From a checkpoint of a small transformer trained on Wikipedia: a variant of SOAP for these matrices.
Each number is 50 + 10 x the weight over its row's rms, rounded and kept within 0 to 99. Layers, rows and columns count from 0. The size before them is the row's rms in percent of the matrix's.

# layer 6 MLP up, 896x224, rms 0.116, rows 202-217, columns 0-223
092:54 55 31 73 62 57 45 42 61 46 63 38 60 53 52 71 40 54 59 50 59 57 42 49 58 51 52 50 52 57 58 47 59 77 67 44 43 42 41 57 63 57 43 60 50 54 53 56 57 44 56 46 50 47 41 27 62 44 40 43 53 51 59 48 51 54 46 53 55 67 49 62 49 48 65 55 36 56 52 54 45 47 67 45 46 48 35 45 66 40 35 49 41 61 52 54 36 51 63 52 57 58 44 43 62 46 43 40 40 64 63 46 45 52 45 47 46 46 43 43 43 38 53 26 47 45 43 47 48 34 57 66 57 65 44 48 73 44 60 56 53 49 59 77 42 57 25 66 48 47 56 34 30 55 57 37 38 55 55 43 33 52 49 32 39 65 61 72 49 49 31 50 60 52 47 35 44 58 52 48 72 46 46 53 48 47 51 49 49 40 43 38 52 34 34 57 32 43 46 65 47 51 29 48 51 42 52 42 32 36 54 67 65 58 47 37 47 66 48 38 69 38 42 49
085:57 50 43 56 68 64 57 47 44 53 32 55 47 70 50 48 52 66 60 56 38 46 43 48 68 58 30 45 48 21 46 43 70 32 57 46 50 54 30 23 45 46 52 52 44 47 51 64 52 46 48 61 46 69 32 64 67 43 36 54 41 43 52 18 53 42 56 39 56 46 56 43 49 52 46 57 44 61 35 58 48 28 49 52 46 61 49 56 46 55 42 54 51 73 35 52 61 59 44 40 55 57 52 51 43 51 45 57 38 58 44 45 44 47 41 54 30 54 63 52 66 45 58 57 60 45 45 51 42 40 48 62 54 61 34 45 46 67 66 51 52 42 51 37 63 63 47 50 43 44 62 50 72 67 69 56 44 34 43 56 53 47 54 33 62 37 48 60 60 38 53 46 60 54 49 43 48 50 42 44 60 52 50 60 44 57 45 40 54 50 41 53 61 59 53 56 42 63 37 35 77 43 46 50 64 61 45 59 44 45 33 39 44 53 46 32 61 49 69 48 50 60 49 55
120:61 60 66 29 50 50 36 38 52 44 67 57 43 57 51 51 34 57 56 40 51 54 57 36 53 51 41 67 21 41 55 51 58 50 53 69 48 44 62 55 61 52 37 50 53 60 40 31 69 56 53 68 43 35 62 44 53 35 44 43 55 43 53 44 60 34 38 55 46 35 43 61 35 49 43 53 47 48 51 64 48 33 61 52 47 53 38 61 45 67 50 50 42 61 56 47 56 57 45 33 49 48 49 40 43 33 39 41 58 51 55 48 35 64 61 45 39 42 48 66 67 61 58 60 48 47 49 58 40 56 57 38 38 47 42 41 56 44 53 48 36 44 47 33 55 40 57 59 51 56 43 41 60 44 48 62 55 62 32 50 25 43 30 44 49 54 40 56 59 57 60 64 54 56 48 32 53 61 57 38 59 50 40 46 65 64 44 29 50 68 66 57 36 66 62 68 61 55 48 57 37 35 17 47 60 58 47 57 54 50 55 51 48 44 54 53 63 58 50 43 49 40 46 63
094:57 57 68 46 68 72 38 49 46 70 45 41 54 39 32 54 59 56 61 36 39 58 62 63 52 63 55 50 41 65 53 46 52 60 48 68 59 31 57 57 49 45 32 35 44 52 52 52 52 53 42 33 46 37 56 44 35 48 52 40 59 32 41 51 49 60 42 46 64 58 51 49 35 46 58 62 44 55 36 67 53 52 47 45 57 39 59 68 45 57 40 39 49 60 48 52 55 41 46 56 54 34 56 44 32 46 40 67 40 53 40 50 40 58 36 64 52 46 43 41 52 30 67 70 62 35 62 56 44 57 59 40 45 34 49 40 46 60 58 37 44 49 34 52 63 52 55 63 46 41 71 54 58 51 48 54 47 59 65 45 54 46 36 68 46 24 44 49 51 35 54 50 42 48 49 61 51 58 35 39 47 48 33 59 60 49 45 45 51 55 53 52 57 53 81 64 48 57 66 55 33 41 53 35 66 47 62 36 51 37 41 43 45 46 46 35 44 44 48 51 58 55 43 32
097:27 28 33 64 57 58 50 52 47 60 43 34 52 48 35 66 45 47 49 59 56 48 64 60 54 61 53 58 65 42 45 49 34 63 50 50 44 44 39 30 57 42 52 40 54 32 47 45 42 58 55 46 61 50 51 46 51 62 52 57 43 64 35 47 56 46 48 42 56 53 56 64 49 49 57 47 44 49 50 40 43 57 49 55 58 49 55 38 43 48 53 46 43 44 36 36 56 49 37 50 64 41 59 37 41 40 33 55 42 32 42 41 25 54 52 62 47 42 54 81 68 58 45 67 50 33 38 35 64 40 40 47 56 69 47 42 47 55 43 43 61 60 57 31 73 50 52 55 44 48 54 57 64 50 54 52 47 59 47 65 47 40 56 52 55 66 47 43 55 44 49 44 52 53 55 33 64 58 76 48 46 42 51 66 65 37 61 52 40 46 55 52 38 60 60 52 56 61 39 58 46 57 54 30 63 43 54 55 76 48 51 48 65 46 57 78 42 27 52 41 45 37 47 49
088:55 56 46 56 59 62 47 44 53 41 48 42 58 44 38 66 51 57 57 60 32 56 47 48 60 40 42 58 56 46 41 34 48 68 55 44 63 44 34 74 46 61 60 43 52 49 45 57 47 42 61 36 43 56 56 62 54 63 46 60 42 39 55 30 48 51 34 56 56 68 45 45 65 47 49 59 65 43 45 47 50 41 48 40 57 38 35 50 59 54 56 37 50 46 65 44 34 35 48 34 48 49 59 57 50 37 40 36 46 57 53 49 57 51 47 42 53 38 61 55 61 49 52 41 68 63 33 65 35 49 52 52 47 26 33 56 57 35 49 52 45 55 65 55 48 58 36 36 41 68 42 69 55 57 53 51 54 33 34 49 33 55 56 50 60 49 46 60 64 51 60 37 74 69 63 58 57 29 62 49 51 41 47 51 42 40 40 51 61 42 50 62 59 49 45 64 55 47 52 66 57 58 69 52 33 44 32 60 61 73 52 51 51 44 44 56 73 68 48 49 39 54 63 36
098:50 40 50 49 53 41 61 55 46 50 31 23 42 46 53 41 50 65 55 49 55 38 46 55 67 67 54 36 40 45 41 37 55 62 48 40 54 52 55 43 61 49 44 71 42 43 42 33 58 42 68 44 39 58 46 39 59 47 72 60 54 51 46 73 34 49 42 52 76 53 59 59 55 47 45 47 42 53 61 52 39 25 45 39 50 31 73 55 42 60 51 40 44 55 42 38 44 51 60 41 47 45 43 54 51 45 41 46 70 53 40 47 53 59 47 51 53 34 55 29 37 35 58 42 56 38 35 51 60 65 64 41 51 62 58 46 59 46 33 49 53 45 60 68 51 38 50 37 36 45 49 36 60 51 35 51 50 62 71 49 49 58 58 54 66 39 53 39 53 46 39 37 58 45 50 49 56 58 62 41 37 48 69 60 62 44 62 50 64 54 56 69 52 53 33 48 53 60 59 66 47 47 49 52 62 35 39 77 52 40 62 55 47 46 51 47 50 70 44 42 46 54 42 55
085:60 53 32 58 45 49 49 34 43 62 31 37 55 37 36 55 44 54 51 50 56 55 46 51 59 47 47 56 33 42 48 54 58 62 42 47 61 53 47 42 56 44 62 50 31 58 49 61 65 45 50 49 50 45 47 47 44 43 59 56 43 72 51 61 51 44 39 54 58 31 51 30 62 45 58 59 50 54 63 42 51 55 50 45 45 47 34 37 59 51 46 51 54 35 57 61 42 59 52 53 65 50 58 44 47 55 43 64 53 54 64 48 43 81 53 42 35 72 45 52 47 79 34 49 68 57 56 49 40 43 50 76 45 50 30 53 56 55 53 65 62 52 66 62 43 52 55 38 54 42 55 41 27 53 47 36 54 40 41 56 66 34 47 38 50 40 50 40 46 62 36 60 47 67 51 30 62 47 63 43 50 52 56 60 45 60 51 43 30 48 51 63 78 58 41 80 57 41 48 40 52 30 43 44 35 51 45 51 43 44 57 49 57 48 47 41 45 43 30 59 52 49 43 42
116:50 48 61 40 66 44 55 36 44 41 32 60 37 59 48 53 47 56 55 48 53 41 57 61 50 56 50 42 72 59 56 76 51 53 34 64 69 35 56 30 50 32 51 43 53 50 50 41 49 51 55 45 57 34 32 43 46 38 55 55 65 46 45 50 46 62 49 66 47 53 37 29 51 46 50 39 60 35 43 58 57 27 44 38 43 45 45 46 45 68 38 53 55 56 47 59 40 53 62 53 41 43 47 40 52 62 48 65 58 43 69 43 40 52 70 56 56 72 45 62 58 64 52 51 48 35 50 49 60 44 65 46 50 58 54 38 47 42 47 37 47 52 59 52 37 53 48 24 60 46 47 53 53 53 38 33 55 59 77 43 53 31 35 55 37 48 49 35 60 66 42 50 55 48 43 56 42 35 47 30 68 48 58 40 55 50 51 47 64 44 64 52 54 38 39 44 51 30 64 53 41 65 68 46 68 53 59 64 60 52 40 45 44 46 37 47 36 53 31 47 49 48 47 55
100:52 40 42 56 44 67 49 33 46 57 38 43 44 43 49 54 50 53 57 42 52 36 52 60 38 47 44 45 34 67 46 42 77 52 43 57 40 42 60 42 56 66 60 50 37 63 55 61 49 49 49 38 47 47 58 52 59 54 43 46 69 78 44 54 59 47 48 35 56 40 50 61 61 45 51 52 43 56 60 63 50 45 60 57 53 55 61 57 51 70 54 75 41 51 58 50 48 49 41 61 63 63 67 54 33 59 54 47 57 56 51 55 45 43 30 52 63 61 42 56 46 47 72 57 55 53 34 51 47 38 45 53 50 43 40 33 52 50 60 68 43 52 53 46 42 53 43 61 41 52 37 33 41 64 47 55 63 49 37 67 65 47 43 60 57 31 53 62 61 62 30 36 62 28 49 37 41 48 49 38 44 55 72 59 47 48 43 64 41 45 41 50 56 41 39 37 61 54 48 55 34 35 51 65 41 62 73 65 54 45 62 61 49 52 68 56 54 66 54 66 47 49 61 34
100:58 47 48 47 47 43 67 45 48 50 49 18 28 44 45 53 50 57 48 40 60 45 57 47 32 64 43 45 53 79 68 61 48 47 73 37 39 53 62 34 58 52 46 55 28 53 54 66 47 58 49 41 41 36 40 77 55 56 59 57 40 41 24 63 50 31 49 38 57 51 68 62 54 38 59 43 49 60 61 39 41 40 54 57 52 37 54 56 40 62 39 64 45 52 54 65 49 54 56 50 55 52 59 50 50 50 60 57 60 67 51 64 49 38 59 48 56 71 55 51 36 47 43 44 49 54 42 50 63 47 51 49 33 43 51 45 62 33 54 48 59 57 70 49 67 54 57 61 36 43 60 44 49 43 43 47 41 39 34 47 52 57 60 29 65 59 36 39 51 54 46 61 63 37 49 41 58 58 40 58 36 59 68 45 54 41 47 56 57 44 40 57 49 41 55 48 32 53 50 49 53 46 41 50 43 44 53 49 57 55 59 43 64 77 62 43 44 48 50 59 68 40 44 48
092:43 59 49 65 54 51 52 43 62 54 50 55 43 46 60 42 53 52 45 59 49 46 71 44 44 46 46 33 42 52 41 56 49 57 63 62 35 50 48 61 49 38 62 67 50 37 59 32 32 41 43 60 63 53 42 50 62 43 37 52 70 73 47 42 47 59 55 57 55 47 27 53 29 59 49 45 51 48 29 53 44 46 52 51 47 39 38 71 57 47 51 57 61 38 33 44 73 47 49 52 60 60 55 58 66 45 38 49 55 63 41 49 46 64 49 46 47 40 50 56 72 57 42 38 43 46 56 61 54 44 60 56 33 62 54 49 56 45 33 33 63 44 66 46 51 64 49 51 49 54 29 42 57 63 70 49 65 54 38 36 57 30 49 53 47 40 54 53 47 50 66 43 40 50 31 40 31 40 48 50 69 53 44 54 46 55 55 69 46 49 43 51 52 37 58 49 61 78 54 38 41 48 61 42 56 45 54 29 50 38 71 42 67 43 47 46 37 63 49 39 44 61 53 42
092:45 37 65 50 62 46 44 46 43 44 28 43 66 53 57 52 51 35 52 60 40 56 71 64 33 41 55 40 45 63 49 34 46 44 59 42 32 61 68 52 41 54 53 47 57 67 51 64 63 48 52 63 54 58 50 46 48 58 55 77 56 51 37 58 37 51 67 41 55 51 53 49 62 48 49 68 59 60 60 50 29 42 52 42 48 32 31 51 54 35 39 38 46 49 53 36 54 49 43 58 60 33 55 59 60 39 68 45 44 61 58 51 49 61 42 56 51 37 82 44 33 53 36 47 57 43 47 51 45 57 51 46 43 56 35 66 57 46 59 60 35 44 62 50 37 50 54 52 70 56 53 47 47 38 35 50 50 45 64 43 46 37 39 47 41 42 28 38 61 41 52 36 57 58 50 47 65 46 51 53 67 39 52 32 60 50 55 45 53 45 47 35 36 48 64 32 59 47 58 53 64 53 35 50 52 60 46 74 51 55 39 37 43 55 45 55 62 60 59 61 49 61 60 50
091:48 47 62 61 61 58 56 50 40 51 60 32 39 65 65 51 64 53 41 37 57 57 39 35 36 53 60 41 51 53 41 34 61 49 58 58 48 54 50 35 28 50 56 57 58 46 39 28 53 64 56 54 41 40 39 38 48 45 46 40 30 54 50 57 45 82 40 53 61 44 51 52 49 52 58 59 57 52 65 45 35 65 60 40 54 48 51 62 42 46 49 53 44 54 52 52 59 33 31 65 53 45 73 59 54 44 51 58 41 48 37 56 61 50 62 36 52 57 52 42 37 58 35 57 46 56 40 47 61 50 43 44 36 59 50 48 43 54 46 42 44 52 28 51 44 35 40 57 52 61 51 59 60 54 45 47 41 65 57 50 65 61 67 60 52 44 46 39 47 24 61 50 74 38 65 45 42 53 48 56 44 47 58 35 47 46 54 58 33 52 60 62 66 29 63 41 42 33 56 63 37 55 54 40 53 60 54 43 48 42 35 48 38 58 83 39 54 36 50 64 44 46 48 48
096:54 33 31 44 57 52 46 47 44 47 41 61 34 58 70 40 45 35 56 54 57 64 26 44 55 40 52 60 46 46 62 54 39 54 57 61 36 61 55 38 63 46 46 52 50 53 37 25 38 39 77 34 57 69 67 49 62 50 53 63 57 39 46 40 64 33 51 67 38 40 47 41 45 31 50 56 44 56 45 45 47 54 54 63 39 58 47 47 55 32 38 52 53 42 47 53 62 69 45 48 56 49 50 53 58 44 52 44 35 35 67 62 46 30 45 52 49 45 63 51 39 52 63 59 57 45 52 42 36 47 47 52 47 37 52 46 47 53 42 38 48 63 47 43 55 63 57 43 52 50 31 56 37 48 35 34 36 38 57 58 44 40 39 36 35 51 65 36 49 64 50 58 52 46 56 68 50 43 49 42 27 67 52 55 41 70 42 54 64 56 50 51 65 59 52 66 50 49 59 66 37 73 39 39 39 64 55 50 50 52 38 49 54 47 49 38 46 52 31 56 64 48 51 44
091:41 60 52 40 41 52 41 60 46 65 57 51 31 52 44 63 37 27 56 56 55 44 51 41 37 42 48 38 56 36 46 53 43 51 52 59 30 54 57 54 48 53 33 63 46 43 47 65 43 43 42 43 45 58 44 53 66 53 38 54 52 43 39 69 48 45 52 30 55 45 30 43 54 41 42 52 48 47 51 47 46 56 64 64 22 28 64 59 56 47 53 51 52 43 38 47 46 42 52 57 54 54 47 57 46 39 55 47 65 44 71 43 42 33 73 54 60 28 65 40 55 50 61 52 80 50 56 49 46 58 39 56 72 28 57 39 44 65 57 53 33 60 62 53 55 38 49 49 45 45 56 44 38 46 33 54 37 55 53 44 60 56 60 31 59 50 37 56 43 66 48 70 40 42 43 65 52 30 41 55 38 55 49 63 56 43 49 60 46 41 46 60 54 54 53 53 43 50 50 75 44 44 42 55 52 53 53 47 51 50 65 29 49 55 39 59 51 60 56 39 64 69 56 36
# layer 6 MLP down (transposed), 896x224, rms 0.111, rows 202-216, columns 0-223
098:34 67 60 59 51 48 58 53 39 55 52 46 58 42 66 53 56 41 48 44 47 56 34 61 55 59 55 37 24 49 40 54 36 49 50 48 40 52 35 60 62 60 54 65 63 51 60 29 66 53 49 68 57 48 39 58 72 65 67 48 53 39 35 40 39 47 51 51 54 66 36 45 53 46 56 52 56 51 51 52 42 65 56 51 59 45 54 43 39 54 53 77 61 43 39 31 30 61 54 60 59 48 62 47 35 63 41 48 68 49 43 45 39 51 65 72 54 45 53 32 54 51 36 60 57 47 43 35 53 46 56 50 70 58 41 52 40 29 56 60 53 35 49 70 49 44 66 44 54 58 54 53 50 68 32 50 37 37 57 38 61 75 52 51 35 65 39 39 58 41 37 41 45 62 36 57 61 63 58 37 47 56 46 56 54 46 43 44 49 40 48 46 56 45 50 48 43 33 43 49 43 52 37 45 51 58 46 61 63 44 34 45 43 33 41 56 51 46 57 49 54 34 59 46
082:51 59 49 45 55 49 41 60 46 50 46 59 38 57 42 70 51 49 30 47 53 51 37 50 44 45 70 54 45 64 55 56 50 67 42 32 56 45 58 64 53 31 50 41 37 49 42 48 55 33 68 64 62 55 54 47 46 57 48 50 69 52 57 57 32 73 46 61 45 70 55 45 41 57 61 52 54 51 55 41 39 59 41 33 37 73 66 45 34 40 67 32 51 43 62 54 45 53 31 53 43 38 58 48 43 52 69 59 60 45 46 41 62 58 48 62 65 63 42 38 46 54 48 67 43 52 43 64 49 52 69 42 57 54 49 57 67 51 63 49 49 34 37 55 37 54 56 44 59 45 33 34 58 26 48 65 64 52 61 43 45 55 41 70 47 63 40 60 30 49 53 38 38 63 57 31 47 54 51 68 48 51 31 45 45 44 47 45 51 40 47 47 40 57 40 37 50 40 38 39 45 63 32 44 49 43 42 42 42 49 53 37 59 41 47 60 52 43 42 60 41 46 57 39
126:54 61 53 45 47 80 64 40 70 60 62 46 50 42 52 52 41 49 33 43 45 46 39 57 41 36 60 55 44 48 54 42 47 39 47 76 49 62 33 48 61 59 49 53 42 57 45 71 64 42 42 47 50 58 61 56 61 32 45 56 47 46 65 32 51 54 42 48 45 61 56 47 37 35 36 50 45 50 52 44 53 63 55 43 52 44 50 74 55 58 46 63 36 49 66 45 45 43 48 38 56 16 62 71 56 41 53 45 33 53 51 66 42 48 35 55 45 47 48 41 55 47 55 64 53 47 46 45 45 52 66 39 51 46 45 54 40 24 50 34 50 47 53 47 42 64 75 47 41 64 56 46 55 59 56 55 41 65 24 52 36 48 59 48 46 65 58 49 58 60 44 54 51 51 38 65 50 47 34 49 44 57 35 46 62 49 67 56 32 51 61 66 42 53 62 57 63 53 47 37 53 31 41 61 49 51 40 49 46 47 53 32 59 63 52 57 62 39 65 65 55 45 48 53
091:54 42 48 59 62 57 43 43 42 52 43 49 51 62 51 69 63 52 43 43 43 48 41 58 52 65 41 30 44 54 52 50 58 37 33 49 37 60 43 52 47 58 63 57 55 65 63 60 52 46 48 52 32 49 62 63 43 40 72 39 46 47 57 61 54 47 43 52 55 35 61 58 44 67 55 41 53 48 53 60 60 55 45 43 51 45 51 47 38 60 31 50 58 60 50 32 46 53 43 56 63 71 69 57 54 54 52 66 41 52 55 67 44 60 58 29 58 38 44 65 41 64 52 52 71 55 33 58 70 49 43 45 57 50 46 57 36 43 34 76 40 52 48 50 46 45 47 60 54 48 49 38 50 49 41 43 38 47 48 52 48 51 34 46 33 44 34 55 48 31 53 50 67 58 58 58 38 59 45 41 48 63 62 45 29 59 38 45 36 44 54 63 48 45 55 52 41 33 40 33 50 45 49 39 35 48 56 67 60 31 69 50 33 40 38 73 45 41 70 56 42 45 31 50
111:59 40 53 59 60 53 38 48 45 52 50 67 61 53 47 54 44 52 45 72 58 54 54 36 52 40 52 55 53 53 63 55 47 49 68 50 49 49 60 43 50 39 52 55 66 42 44 46 56 54 44 53 63 68 50 59 51 53 48 74 43 53 47 46 42 39 64 46 51 51 34 46 55 37 48 57 43 28 44 34 48 42 49 52 49 56 41 34 43 42 69 68 45 32 74 46 30 57 53 37 74 48 64 41 52 50 70 52 57 68 37 50 31 53 37 62 41 62 73 38 58 49 30 53 38 49 48 56 40 48 53 49 60 38 44 61 49 46 53 58 31 51 66 46 49 39 42 31 40 53 40 46 52 64 48 60 47 63 41 37 63 48 30 67 54 52 48 61 49 48 63 48 54 49 62 39 52 55 59 39 52 65 55 42 42 37 27 58 45 50 67 52 53 49 76 64 51 48 36 43 61 70 49 43 35 37 41 48 57 56 57 67 64 52 44 50 47 53 36 39 59 54 62 45
089:51 53 30 62 51 41 46 65 34 43 39 55 52 47 54 53 51 43 55 44 48 56 39 60 46 56 67 30 44 51 57 69 37 36 32 78 43 63 46 49 40 45 39 43 50 57 52 52 52 43 30 55 48 53 48 48 51 61 44 57 36 61 47 38 58 54 59 58 60 67 31 59 32 45 59 46 42 50 46 33 50 66 45 53 61 53 45 50 55 66 50 30 60 43 36 32 48 42 48 75 51 41 42 46 47 50 45 58 41 22 54 55 46 47 46 39 61 57 69 47 43 42 37 23 49 43 50 52 47 49 42 37 44 48 69 57 59 31 42 42 43 39 53 49 55 50 52 55 63 57 47 57 45 29 41 54 34 58 38 38 43 49 65 38 42 71 50 39 33 45 55 61 44 53 19 54 43 69 44 49 45 54 36 61 49 52 59 41 62 62 47 59 53 64 43 47 45 58 46 42 53 39 45 54 49 47 62 48 54 52 45 51 48 51 67 49 37 35 50 51 60 48 68 66
096:31 62 54 64 56 70 49 64 46 33 60 60 57 42 50 51 55 36 36 63 58 44 55 47 39 33 53 67 54 44 45 63 53 46 54 67 56 53 62 64 44 61 60 39 50 59 54 55 45 42 42 59 55 41 43 43 51 35 58 52 53 59 57 41 44 42 58 49 38 40 41 50 46 61 43 53 55 62 53 38 70 57 57 63 59 59 40 54 41 51 65 56 72 47 66 58 45 52 51 50 53 47 45 73 51 48 61 40 48 48 57 45 51 48 42 59 41 59 32 52 50 46 62 42 31 58 65 32 42 65 38 56 49 44 64 58 63 54 56 49 42 54 41 31 37 40 44 58 57 74 56 61 60 52 50 50 53 66 34 49 49 48 75 55 56 56 56 63 65 52 57 54 50 33 47 60 43 63 55 62 67 76 29 34 53 64 67 53 33 43 38 48 39 38 59 52 45 34 48 55 48 52 47 69 37 48 57 31 59 55 35 44 57 57 58 50 40 45 55 47 64 55 58 37
087:34 33 45 55 59 51 53 52 42 33 51 38 48 34 50 42 51 39 53 46 40 61 67 68 37 43 68 56 69 57 60 38 39 41 43 34 54 50 39 57 41 57 44 47 50 56 54 42 69 60 48 54 47 46 66 49 56 56 47 49 52 44 38 48 64 49 45 35 50 40 38 56 53 57 47 55 66 47 51 51 56 63 47 53 61 30 54 48 57 67 65 58 46 70 28 44 53 56 49 56 50 65 53 43 63 51 58 50 52 51 61 50 54 49 55 49 46 43 34 38 53 44 44 52 56 70 33 42 69 53 41 39 47 47 53 40 43 32 65 42 52 78 39 41 45 43 46 51 36 64 40 55 54 51 35 56 49 56 45 52 52 74 53 50 43 50 40 32 53 70 48 42 37 50 43 51 52 57 30 44 56 37 59 44 66 39 43 40 49 34 36 20 64 27 53 45 59 54 49 44 72 64 59 62 53 44 64 62 52 49 46 38 63 47 51 49 58 59 68 35 43 50 41 38
144:53 54 39 61 46 63 52 61 54 57 62 51 48 42 52 42 65 38 42 51 45 49 46 40 57 40 54 47 35 45 41 28 38 61 54 59 27 52 48 75 58 46 60 52 42 47 47 47 46 62 55 51 42 64 51 62 56 64 59 37 51 54 53 54 55 45 49 39 46 47 54 68 46 50 57 54 53 58 45 36 43 76 57 57 56 59 55 39 57 42 57 45 53 34 57 40 62 52 40 48 60 52 52 47 49 51 52 52 51 56 40 67 52 40 24 51 39 29 39 37 45 40 55 40 52 68 61 51 48 54 31 40 51 45 46 63 50 62 49 67 45 48 33 54 59 43 42 61 45 77 56 55 36 31 64 69 36 51 17 51 44 63 64 51 60 40 61 72 55 29 59 40 45 60 39 42 53 54 48 68 33 57 47 56 43 49 54 58 39 51 37 50 51 55 62 64 34 57 44 53 58 45 44 57 35 53 46 30 39 52 58 52 58 54 66 57 58 49 58 33 42 46 68 49
101:66 42 42 54 35 38 48 55 52 57 40 57 51 49 34 47 61 44 49 44 48 49 47 57 76 43 44 35 42 55 48 64 37 58 49 41 36 71 51 63 54 45 36 62 52 60 50 46 33 57 47 57 44 65 57 57 36 59 39 54 40 46 58 58 53 61 53 43 54 66 61 47 24 45 61 51 57 60 39 29 44 46 68 54 47 48 49 54 60 25 56 44 47 46 47 67 57 53 44 44 43 44 54 61 49 55 52 60 34 48 48 48 41 44 50 58 56 59 58 39 46 35 38 51 45 58 40 36 44 54 25 54 31 43 51 62 43 65 46 56 41 48 33 54 55 58 49 51 52 34 51 47 36 45 44 59 54 57 60 50 63 56 34 74 53 43 56 56 68 52 59 66 54 28 43 56 45 62 35 58 37 34 48 50 53 56 42 58 37 68 39 58 42 58 46 47 64 62 71 45 35 59 54 47 45 40 37 36 56 64 35 60 50 61 51 52 55 47 69 40 65 58 76 55
102:48 43 50 57 56 47 58 63 46 48 50 51 64 31 48 59 49 41 62 43 51 75 52 40 57 63 42 62 48 32 49 47 59 43 56 47 37 32 49 55 55 60 51 45 51 59 51 64 60 44 55 35 51 62 50 52 68 42 49 50 48 48 60 35 69 37 54 29 54 53 59 50 65 49 59 63 57 52 67 53 52 51 60 47 36 52 44 44 32 62 54 50 39 44 53 35 56 44 55 50 43 31 60 54 57 52 46 47 49 57 63 77 44 54 51 56 35 63 46 53 40 37 39 58 45 52 48 48 46 36 63 33 30 36 59 48 33 56 46 60 54 58 52 40 51 42 63 59 46 45 38 69 66 55 38 50 42 73 66 46 65 46 41 56 46 48 31 61 50 48 53 38 63 50 47 61 51 61 43 45 54 57 44 63 34 52 56 41 56 58 49 41 72 33 43 55 53 61 55 50 76 44 46 49 38 54 66 47 39 33 44 52 55 47 48 30 63 59 55 53 71 62 75 34
084:52 47 40 53 41 60 50 48 41 70 51 68 47 57 38 71 54 61 52 38 48 37 44 57 39 44 45 54 55 32 39 47 63 42 38 60 63 49 37 41 45 52 44 42 40 47 47 52 59 50 53 42 75 47 60 64 32 45 37 41 26 53 39 64 47 46 48 62 63 65 35 41 49 57 48 61 48 54 41 45 66 72 62 39 60 47 47 41 66 48 43 57 40 56 52 47 47 60 55 45 53 47 48 55 39 60 57 38 35 29 51 45 48 43 42 34 39 47 34 36 58 42 57 47 40 51 46 53 41 39 60 62 50 40 31 53 40 48 59 40 47 50 52 54 39 60 62 39 53 54 37 56 58 23 52 48 56 41 63 49 50 53 43 55 49 40 62 33 49 51 32 51 70 21 54 61 47 40 49 30 46 36 40 32 56 43 50 47 61 62 59 58 53 49 50 30 45 39 47 54 53 49 28 59 32 68 43 52 56 63 47 56 54 65 41 38 43 50 40 64 48 51 45 63
088:48 44 46 48 50 57 57 61 66 47 45 69 52 58 64 64 46 47 57 44 54 41 49 48 50 73 51 50 45 37 51 51 49 52 41 35 57 40 47 51 33 53 27 49 44 54 44 53 51 35 46 41 53 49 52 60 43 40 51 52 47 56 57 36 51 61 38 55 62 37 42 49 54 32 44 40 42 59 48 45 53 43 53 58 49 48 71 31 48 51 63 46 33 65 42 51 35 50 47 50 19 45 45 55 47 55 15 61 44 48 52 55 53 63 60 54 45 49 53 58 33 59 54 80 50 49 27 52 44 43 50 44 51 33 49 39 45 53 59 54 58 40 68 60 50 75 42 54 50 31 54 58 69 50 38 44 45 59 52 52 48 60 58 39 59 48 75 55 66 56 71 58 57 40 36 53 54 50 40 52 56 50 42 46 50 47 51 56 65 51 63 71 61 48 47 48 49 58 36 57 52 51 55 41 46 63 46 52 39 37 33 48 46 72 43 66 46 49 37 35 23 39 43 52
079:36 42 39 51 52 62 51 52 56 53 53 61 41 55 40 57 62 49 61 60 65 54 41 48 55 33 56 57 56 49 49 66 71 49 53 37 47 43 50 56 47 48 41 38 39 62 53 54 48 44 65 51 56 55 68 63 37 27 42 58 48 44 32 42 37 39 55 45 47 62 23 58 56 54 40 63 41 56 31 46 42 56 47 65 55 46 37 54 69 61 39 72 56 74 59 52 49 66 67 37 56 47 33 53 43 48 53 36 47 56 51 51 41 53 35 64 44 54 34 66 57 41 56 41 56 66 53 59 58 55 49 36 45 57 36 43 47 36 46 37 31 59 53 62 47 59 40 49 43 49 57 38 35 37 46 43 67 40 35 50 34 40 52 57 61 27 55 52 53 62 55 52 62 50 53 49 50 38 33 47 66 56 43 49 61 47 43 42 66 51 42 41 34 69 55 48 48 58 50 36 60 56 33 57 34 49 49 54 46 55 52 57 55 52 37 43 73 51 54 66 41 47 37 63
103:51 54 59 45 48 44 38 53 50 65 67 58 39 52 47 46 40 55 37 38 44 39 44 49 46 38 59 59 47 27 54 28 43 38 28 42 51 52 53 52 49 44 46 38 48 52 66 20 33 52 66 50 50 56 43 57 46 54 78 32 61 52 60 68 36 58 67 70 67 46 68 48 51 53 48 62 58 72 25 58 56 45 63 34 57 42 54 45 55 40 46 38 52 32 49 47 55 57 39 52 56 39 38 49 48 47 47 49 50 53 39 44 38 49 48 46 38 51 39 45 40 33 64 63 58 47 68 41 59 49 66 35 59 38 66 29 38 51 53 39 45 55 54 55 50 35 42 53 49 47 52 52 56 60 71 64 51 43 47 51 53 63 43 46 52 49 42 66 53 41 63 49 34 56 46 63 56 68 57 60 43 37 53 60 43 52 52 56 64 50 46 58 36 52 33 55 35 49 52 61 64 66 48 57 53 27 47 46 50 53 48 69 49 60 58 44 40 46 52 49 43 50 48 46